config = dict(
    num_hidden_layers=11,
    hidden_size=576,
    num_attention_heads=6,
    num_key_value_heads=6,
    head_dim=96,
    intermediate_size=2304,
    vocab_size=32000,
    hidden_act='tanh_gelu',
    norm='layernorm',
    norm_place='pre',
    norm_eps=1e-06,
    positions='learned',
    qk_norm=True,
    attn_scale=0.102,
    bias='all',
    tie_word_embeddings=True,
    parallel_block=True,
    extras=['capped logits'],
    init='uniform',
    init_std_qkv=0.0229,
    init_std_o=0.00489,
    init_std_up=0.0229,
    init_std_down=0.00244,
    optimizer='laprop',
    learning_rate=0.000796,
    beta1=0.9,
    beta2=0.99,
    weight_decay=0.25,
    lr_head=0.0101,
    max_grad_norm=1.0,
    warmup_steps=578,
    schedule='wsd',
    decay_fraction=0.673,
    decay_shape='linear',
    final_lr_fraction=0.05,
    batch_tokens=131072,
    max_seq_len=1024,
    doc_mask=True,
    train_tokens=796200000,
    max_steps=6075,
    dataset='wikipedia_en',
)
Each number is 50 + 10 x the weight over the matrix's rms, rounded and kept within 0 to 99. Layers, rows and columns count from 0.

# layer 3 attention value, 576x576, rms 0.0259, rows 169-177, columns 0-191
50 34 39 61 58 68 32 65 58 35 42 57 47 55 42 66 36 69 39 45 67 61 52 31 42 40 38 49 68 56 52 58 25 38 38 51 29 61 49 52 57 58 48 47 52 54 56 36 39 59 48 40 46 22 36 37 41 56 75 51 39 48 66 77 64 55 50 56 47 47 51 48 75 46 64 53 32 75 74 50 48 52 23 39 50 41 58 20 33 40 60 61 43 53 50 49 54 56 49 60 44 40 46 56 48 54 49 49 44 33 53 69 66 50 48 45 62 56 39 51 37 54 51 48 52 54 42 65 50 52 53 63 51 52 33 51 41 35 40 58 33 40 33 55 51 41 53 57 56 53 40 59 43 35 49 54 66 33 57 56 58 20 52 50 51 59 62 59 56 39 38 53 41 29 57 49 35 49 55 51 48 47 41 45 46 62 69 52 53 47 61 51
34 54 49 53 47 58 39 54 57 56 40 43 48 56 64 54 55 61 52 41 50 43 52 60 43 58 50 38 54 40 54 47 73 37 47 54 54 65 56 62 44 32 67 39 59 49 41 44 30 67 33 51 65 52 48 46 55 44 50 51 46 57 51 55 58 45 49 41 39 52 61 45 33 46 42 72 45 73 68 59 48 52 61 56 55 56 55 76 23 50 53 38 45 27 44 59 49 31 61 43 36 54 60 55 49 54 54 54 52 71 50 49 60 49 39 39 49 51 52 40 61 37 43 65 51 51 35 54 47 51 32 46 54 52 45 57 41 48 39 51 68 69 50 55 55 44 52 43 37 40 47 57 42 43 47 68 55 61 16 55 59 47 52 45 61 57 52 38 60 32 56 51 42 64 57 45 66 64 53 39 53 41 44 55 32 50 53 45 60 46 64 40
42 37 48 37 45 53 61 54 46 60 43 49 62 46 47 53 41 57 65 54 63 48 39 57 35 54 31 54 63 48 54 54 41 59 50 51 55 37 33 69 40 51 38 67 40 53 57 66 44 56 50 45 37 43 54 45 44 44 61 69 59 38 63 57 52 42 57 36 45 44 49 48 57 35 52 39 49 38 22 56 59 48 49 56 62 48 64 66 66 49 36 47 47 53 67 63 60 50 55 44 57 58 48 46 56 33 50 43 25 43 46 59 70 38 46 53 50 36 61 63 78 38 50 37 64 55 45 67 59 51 50 51 44 58 54 62 41 60 45 55 74 70 38 56 33 47 40 42 64 57 47 76 44 69 47 70 48 51 40 47 54 52 54 50 56 50 40 64 51 50 51 39 40 51 60 69 60 59 52 68 62 53 29 41 54 61 56 64 47 66 38 32
61 49 41 54 72 38 37 45 45 53 65 53 54 61 36 54 54 35 53 74 67 51 54 35 54 54 65 59 25 60 47 56 42 57 44 62 74 51 37 51 34 36 59 46 52 34 53 52 45 57 70 58 32 49 58 60 28 35 48 56 54 52 51 59 48 48 69 52 61 58 40 56 58 54 43 30 62 34 50 58 49 54 46 57 28 65 37 39 52 53 48 56 63 55 52 29 52 50 41 63 42 57 46 61 67 53 31 40 50 37 50 53 61 41 54 59 46 45 49 55 58 45 45 47 58 51 31 53 51 50 44 60 51 42 35 33 62 37 67 58 65 54 61 40 53 43 36 55 62 42 55 57 34 56 40 43 48 66 55 47 43 56 44 51 62 61 47 68 44 45 57 59 49 66 57 46 38 51 49 52 54 33 55 39 34 49 52 56 44 45 31 57
62 51 65 49 34 50 66 50 36 49 24 56 57 50 58 64 44 42 56 40 55 58 46 30 62 42 63 48 36 55 51 49 50 47 49 38 63 57 43 46 63 44 41 45 58 62 63 39 46 34 58 47 52 56 56 42 51 43 49 46 53 59 48 62 69 46 38 37 40 38 50 39 46 43 44 45 31 45 50 56 40 52 34 41 50 58 59 67 28 52 51 66 52 54 56 65 48 38 66 37 60 30 48 33 50 46 54 53 58 55 46 48 30 46 41 58 53 49 46 58 63 53 56 51 66 60 48 39 56 44 48 50 44 37 48 51 39 46 55 61 51 44 62 53 60 40 46 42 44 35 65 77 41 53 52 63 51 45 49 46 54 51 55 46 60 45 41 54 61 30 51 60 44 61 50 54 43 58 47 58 40 49 43 51 54 49 55 56 46 45 47 41
46 44 39 38 27 43 39 44 53 44 61 57 51 52 49 39 59 33 48 42 52 44 60 19 35 46 57 51 62 42 45 49 46 42 68 42 47 37 50 44 57 45 48 31 64 50 57 56 58 32 28 56 38 47 31 38 41 55 52 61 57 52 63 52 52 49 54 44 60 34 46 48 55 51 48 55 51 63 73 45 53 59 64 38 45 33 37 37 51 56 36 47 52 51 58 66 44 44 58 63 47 40 47 33 54 56 59 64 50 48 65 61 45 24 46 53 49 53 60 54 44 61 62 46 36 37 53 50 55 45 44 44 49 47 42 43 60 48 54 47 50 33 45 39 33 51 51 50 42 48 73 58 41 54 59 56 43 43 35 41 44 55 56 42 40 33 45 48 47 53 66 57 57 55 56 29 54 80 57 54 48 44 52 63 27 60 45 30 40 49 48 47
43 62 60 46 51 38 36 58 52 49 50 45 36 49 55 49 74 47 44 63 56 49 56 44 67 50 52 42 51 46 39 53 52 46 46 54 54 48 39 42 69 68 47 47 49 46 32 62 38 54 22 48 48 34 41 56 40 52 42 40 49 53 30 56 37 56 38 45 66 26 50 48 66 71 39 54 55 69 43 71 52 56 61 55 50 70 60 49 61 55 49 33 55 55 46 52 39 58 54 56 62 63 54 34 66 56 59 71 39 61 55 40 34 39 57 51 40 54 54 49 67 55 53 52 37 38 47 52 45 54 60 56 30 51 69 46 47 39 45 44 73 54 51 52 46 60 56 48 56 59 55 72 51 57 61 50 56 51 50 65 34 47 57 59 49 26 40 74 47 61 49 70 57 56 60 39 58 53 48 61 50 45 52 47 44 51 58 38 40 50 49 54
52 37 50 58 62 58 57 49 61 16 66 45 48 46 57 47 59 43 62 50 55 48 64 41 69 61 63 54 55 60 58 30 51 54 45 43 50 60 55 36 45 53 50 57 51 49 58 49 45 60 47 51 70 52 52 57 48 48 70 59 36 71 28 54 59 50 39 56 51 34 45 44 51 62 55 49 42 67 46 51 62 56 88 58 51 56 56 64 28 51 46 49 47 63 62 57 51 50 55 51 52 54 21 38 63 59 55 66 36 58 50 66 45 53 59 48 53 46 49 49 41 65 49 62 48 42 56 62 48 54 36 35 43 44 66 45 51 48 43 51 58 58 52 65 48 55 54 53 58 43 56 54 48 41 47 46 50 55 24 67 40 40 67 55 71 56 43 27 62 48 47 45 53 63 35 49 59 38 48 48 19 54 49 53 60 48 38 36 49 54 49 60
59 53 35 50 52 36 54 47 47 60 50 55 41 59 67 37 53 38 66 60 51 61 50 66 33 44 45 53 59 51 46 46 35 57 56 34 54 49 55 33 76 45 35 51 20 47 46 46 66 51 42 60 43 46 62 62 51 54 41 53 65 56 44 84 36 52 39 62 47 56 43 49 39 62 41 51 59 43 34 52 57 45 30 41 53 34 49 67 68 59 40 59 50 47 23 39 48 51 44 43 70 51 58 42 57 59 48 37 38 49 63 43 41 41 32 42 53 44 25 41 45 37 69 64 44 41 76 51 39 47 53 51 57 53 54 40 53 67 57 50 57 62 63 62 39 57 51 47 53 42 55 33 47 44 38 44 49 34 47 40 50 63 63 67 42 55 51 41 66 60 55 62 56 58 41 61 42 32 52 57 49 54 61 59 67 35 36 62 50 55 41 52
# layer 3 attention output (transposed), 576x576, rms 0.0251, rows 169-176, columns 0-191
46 44 67 50 55 61 61 38 62 54 50 44 61 56 52 56 47 73 45 58 39 34 51 49 55 25 62 87 48 56 59 51 24 50 56 55 39 56 69 43 51 47 58 34 51 40 36 62 18 45 32 55 56 51 53 53 63 28 43 45 63 35 46 65 48 59 49 43 52 58 36 45 37 41 49 64 58 48 36 45 45 45 65 38 45 78 70 63 63 50 42 29 40 46 42 50 56 42 38 51 58 57 55 57 61 59 53 51 36 53 66 39 40 64 54 69 64 60 47 37 62 31 52 73 42 53 61 43 47 61 67 52 48 63 62 46 48 60 62 42 46 46 62 46 55 44 68 57 48 50 61 39 61 57 63 27 55 72 49 54 33 58 55 38 63 36 63 56 41 44 45 54 64 51 64 66 43 47 47 47 40 46 67 62 85 52 55 40 43 56 53 53
35 46 51 54 61 35 49 55 42 50 58 55 54 62 30 65 57 40 45 61 34 68 56 54 43 54 68 63 43 47 29 60 42 47 45 45 66 36 56 65 42 43 46 80 57 56 53 49 62 29 49 60 60 43 47 42 51 64 56 44 65 40 45 49 56 60 53 36 51 44 41 64 55 30 47 49 56 35 40 45 35 48 50 49 42 40 41 51 44 33 40 46 45 61 46 67 37 61 56 60 31 54 39 66 62 46 58 48 50 44 48 44 59 48 58 50 58 48 46 61 34 46 34 55 32 59 55 30 42 52 59 50 56 45 44 48 45 66 34 33 34 64 60 43 50 68 49 57 52 31 57 54 49 45 48 47 62 48 73 58 32 72 54 56 53 56 43 41 24 30 56 39 44 71 51 67 38 34 66 39 47 46 55 36 65 56 50 68 47 58 59 44
48 64 40 59 51 41 43 61 52 52 43 63 50 40 62 48 44 29 39 49 33 55 45 68 58 57 52 64 42 36 51 59 57 40 61 50 53 60 65 49 70 55 57 45 50 51 41 58 72 41 40 56 38 50 36 54 52 54 47 67 51 66 54 42 52 47 64 59 48 44 51 53 56 54 49 57 38 43 57 53 54 37 50 56 41 66 40 47 43 43 59 55 46 45 66 36 41 46 36 46 49 53 37 31 57 58 61 30 57 51 46 38 45 58 37 52 46 71 63 56 47 75 59 63 47 62 66 37 47 53 49 44 66 60 42 46 42 34 51 65 49 61 57 48 47 58 50 41 40 62 61 48 52 42 44 41 47 33 51 45 43 56 56 60 37 55 55 48 43 32 45 52 61 31 36 39 42 30 48 36 47 30 79 60 39 53 45 52 45 42 47 42
47 55 65 44 46 55 47 58 55 54 48 41 50 43 47 32 42 52 49 55 40 37 45 46 71 45 44 47 64 55 68 55 60 46 37 49 25 51 69 50 42 36 58 32 57 61 30 42 64 49 53 50 46 52 54 68 39 67 47 53 44 51 47 51 55 60 46 50 48 40 46 60 49 49 53 65 42 61 60 62 57 60 32 28 58 35 44 59 63 49 55 65 63 56 58 39 36 51 59 51 72 64 58 42 50 51 54 45 61 63 70 50 47 56 55 53 55 61 34 65 79 54 40 51 35 50 46 46 41 44 40 51 57 56 59 49 64 66 30 49 14 38 46 50 43 64 32 45 50 63 43 58 49 72 52 54 51 31 58 52 35 43 51 50 35 57 69 47 50 43 49 52 51 20 29 34 48 40 29 55 53 44 45 56 59 47 59 27 47 49 51 47
58 41 65 59 62 34 53 57 48 64 59 48 45 52 64 44 39 62 50 44 46 56 33 62 51 59 54 40 51 57 66 49 57 47 49 36 41 45 49 37 48 54 42 48 43 55 57 42 47 52 47 44 49 57 47 47 47 46 38 39 46 43 57 40 60 41 56 54 54 51 61 49 41 55 50 49 52 51 59 57 47 38 45 56 49 65 48 54 63 40 60 55 30 46 45 48 40 71 43 56 51 46 43 47 50 51 38 43 49 55 56 33 61 47 49 59 39 53 57 56 53 60 52 54 45 49 58 53 38 47 47 77 37 59 39 56 65 48 51 45 51 48 60 61 43 50 41 64 63 40 40 59 40 49 46 40 45 60 52 51 67 40 49 61 37 42 56 44 41 42 52 37 34 41 55 48 57 46 57 43 57 57 45 51 51 54 53 45 57 51 69 57
45 36 52 63 57 43 47 60 55 59 38 44 73 61 31 60 55 56 49 53 31 34 49 40 54 63 58 56 47 49 67 41 51 46 36 39 57 52 60 64 31 49 72 64 27 55 55 58 75 38 66 64 75 54 71 70 41 29 43 65 48 44 47 41 14 57 64 54 53 48 43 39 42 49 62 43 59 58 52 69 36 36 62 55 59 71 63 73 57 31 66 47 50 49 42 44 52 48 29 48 51 44 45 58 35 49 53 35 41 31 54 48 37 49 50 65 69 64 55 36 40 66 33 44 40 51 44 48 66 46 49 63 58 46 50 51 36 69 51 58 66 60 52 62 60 50 67 50 53 54 19 40 48 61 53 54 50 68 65 32 52 41 46 59 36 54 55 60 42 48 36 44 41 49 42 55 74 48 46 48 55 41 59 51 35 44 51 48 65 72 48 53
29 55 37 35 51 58 40 41 35 58 49 33 48 53 44 59 41 44 58 51 54 65 42 33 45 64 55 54 52 63 46 52 34 51 51 38 48 52 41 47 25 52 42 73 41 53 77 51 58 38 54 53 46 55 50 40 36 47 54 37 59 56 43 54 57 54 60 42 46 47 41 41 57 53 57 48 55 45 52 54 41 47 42 62 42 36 51 65 35 46 46 51 49 59 55 60 61 50 30 45 59 31 40 46 47 51 56 44 57 55 50 48 52 72 50 53 64 47 37 43 45 59 47 58 50 56 54 48 46 34 46 72 61 51 64 58 44 59 61 48 36 46 67 39 61 55 43 49 50 54 49 40 62 61 45 30 47 57 49 49 46 50 57 48 56 67 83 51 45 49 49 54 60 52 54 51 49 69 70 41 56 33 59 54 48 43 48 60 61 57 57 51
17 48 48 57 37 35 45 46 43 60 52 67 58 50 55 71 54 54 61 30 37 38 36 43 48 65 60 52 55 52 39 61 57 47 60 46 49 50 38 64 62 46 36 46 39 35 52 62 73 47 51 53 62 49 58 35 64 52 46 45 52 29 36 62 52 56 44 73 32 53 43 40 64 52 34 52 45 63 35 43 44 44 37 31 42 30 61 55 53 48 69 48 45 68 59 56 60 41 50 41 55 58 65 46 33 50 46 45 75 55 60 40 46 67 51 59 55 65 55 63 54 46 50 51 40 37 59 44 61 40 54 29 65 68 38 36 49 49 50 54 50 38 55 22 67 53 53 29 35 65 75 46 52 43 60 41 68 35 76 57 56 50 36 46 49 60 61 55 56 54 50 65 25 61 58 57 53 67 54 20 49 32 53 41 39 59 59 54 52 47 49 38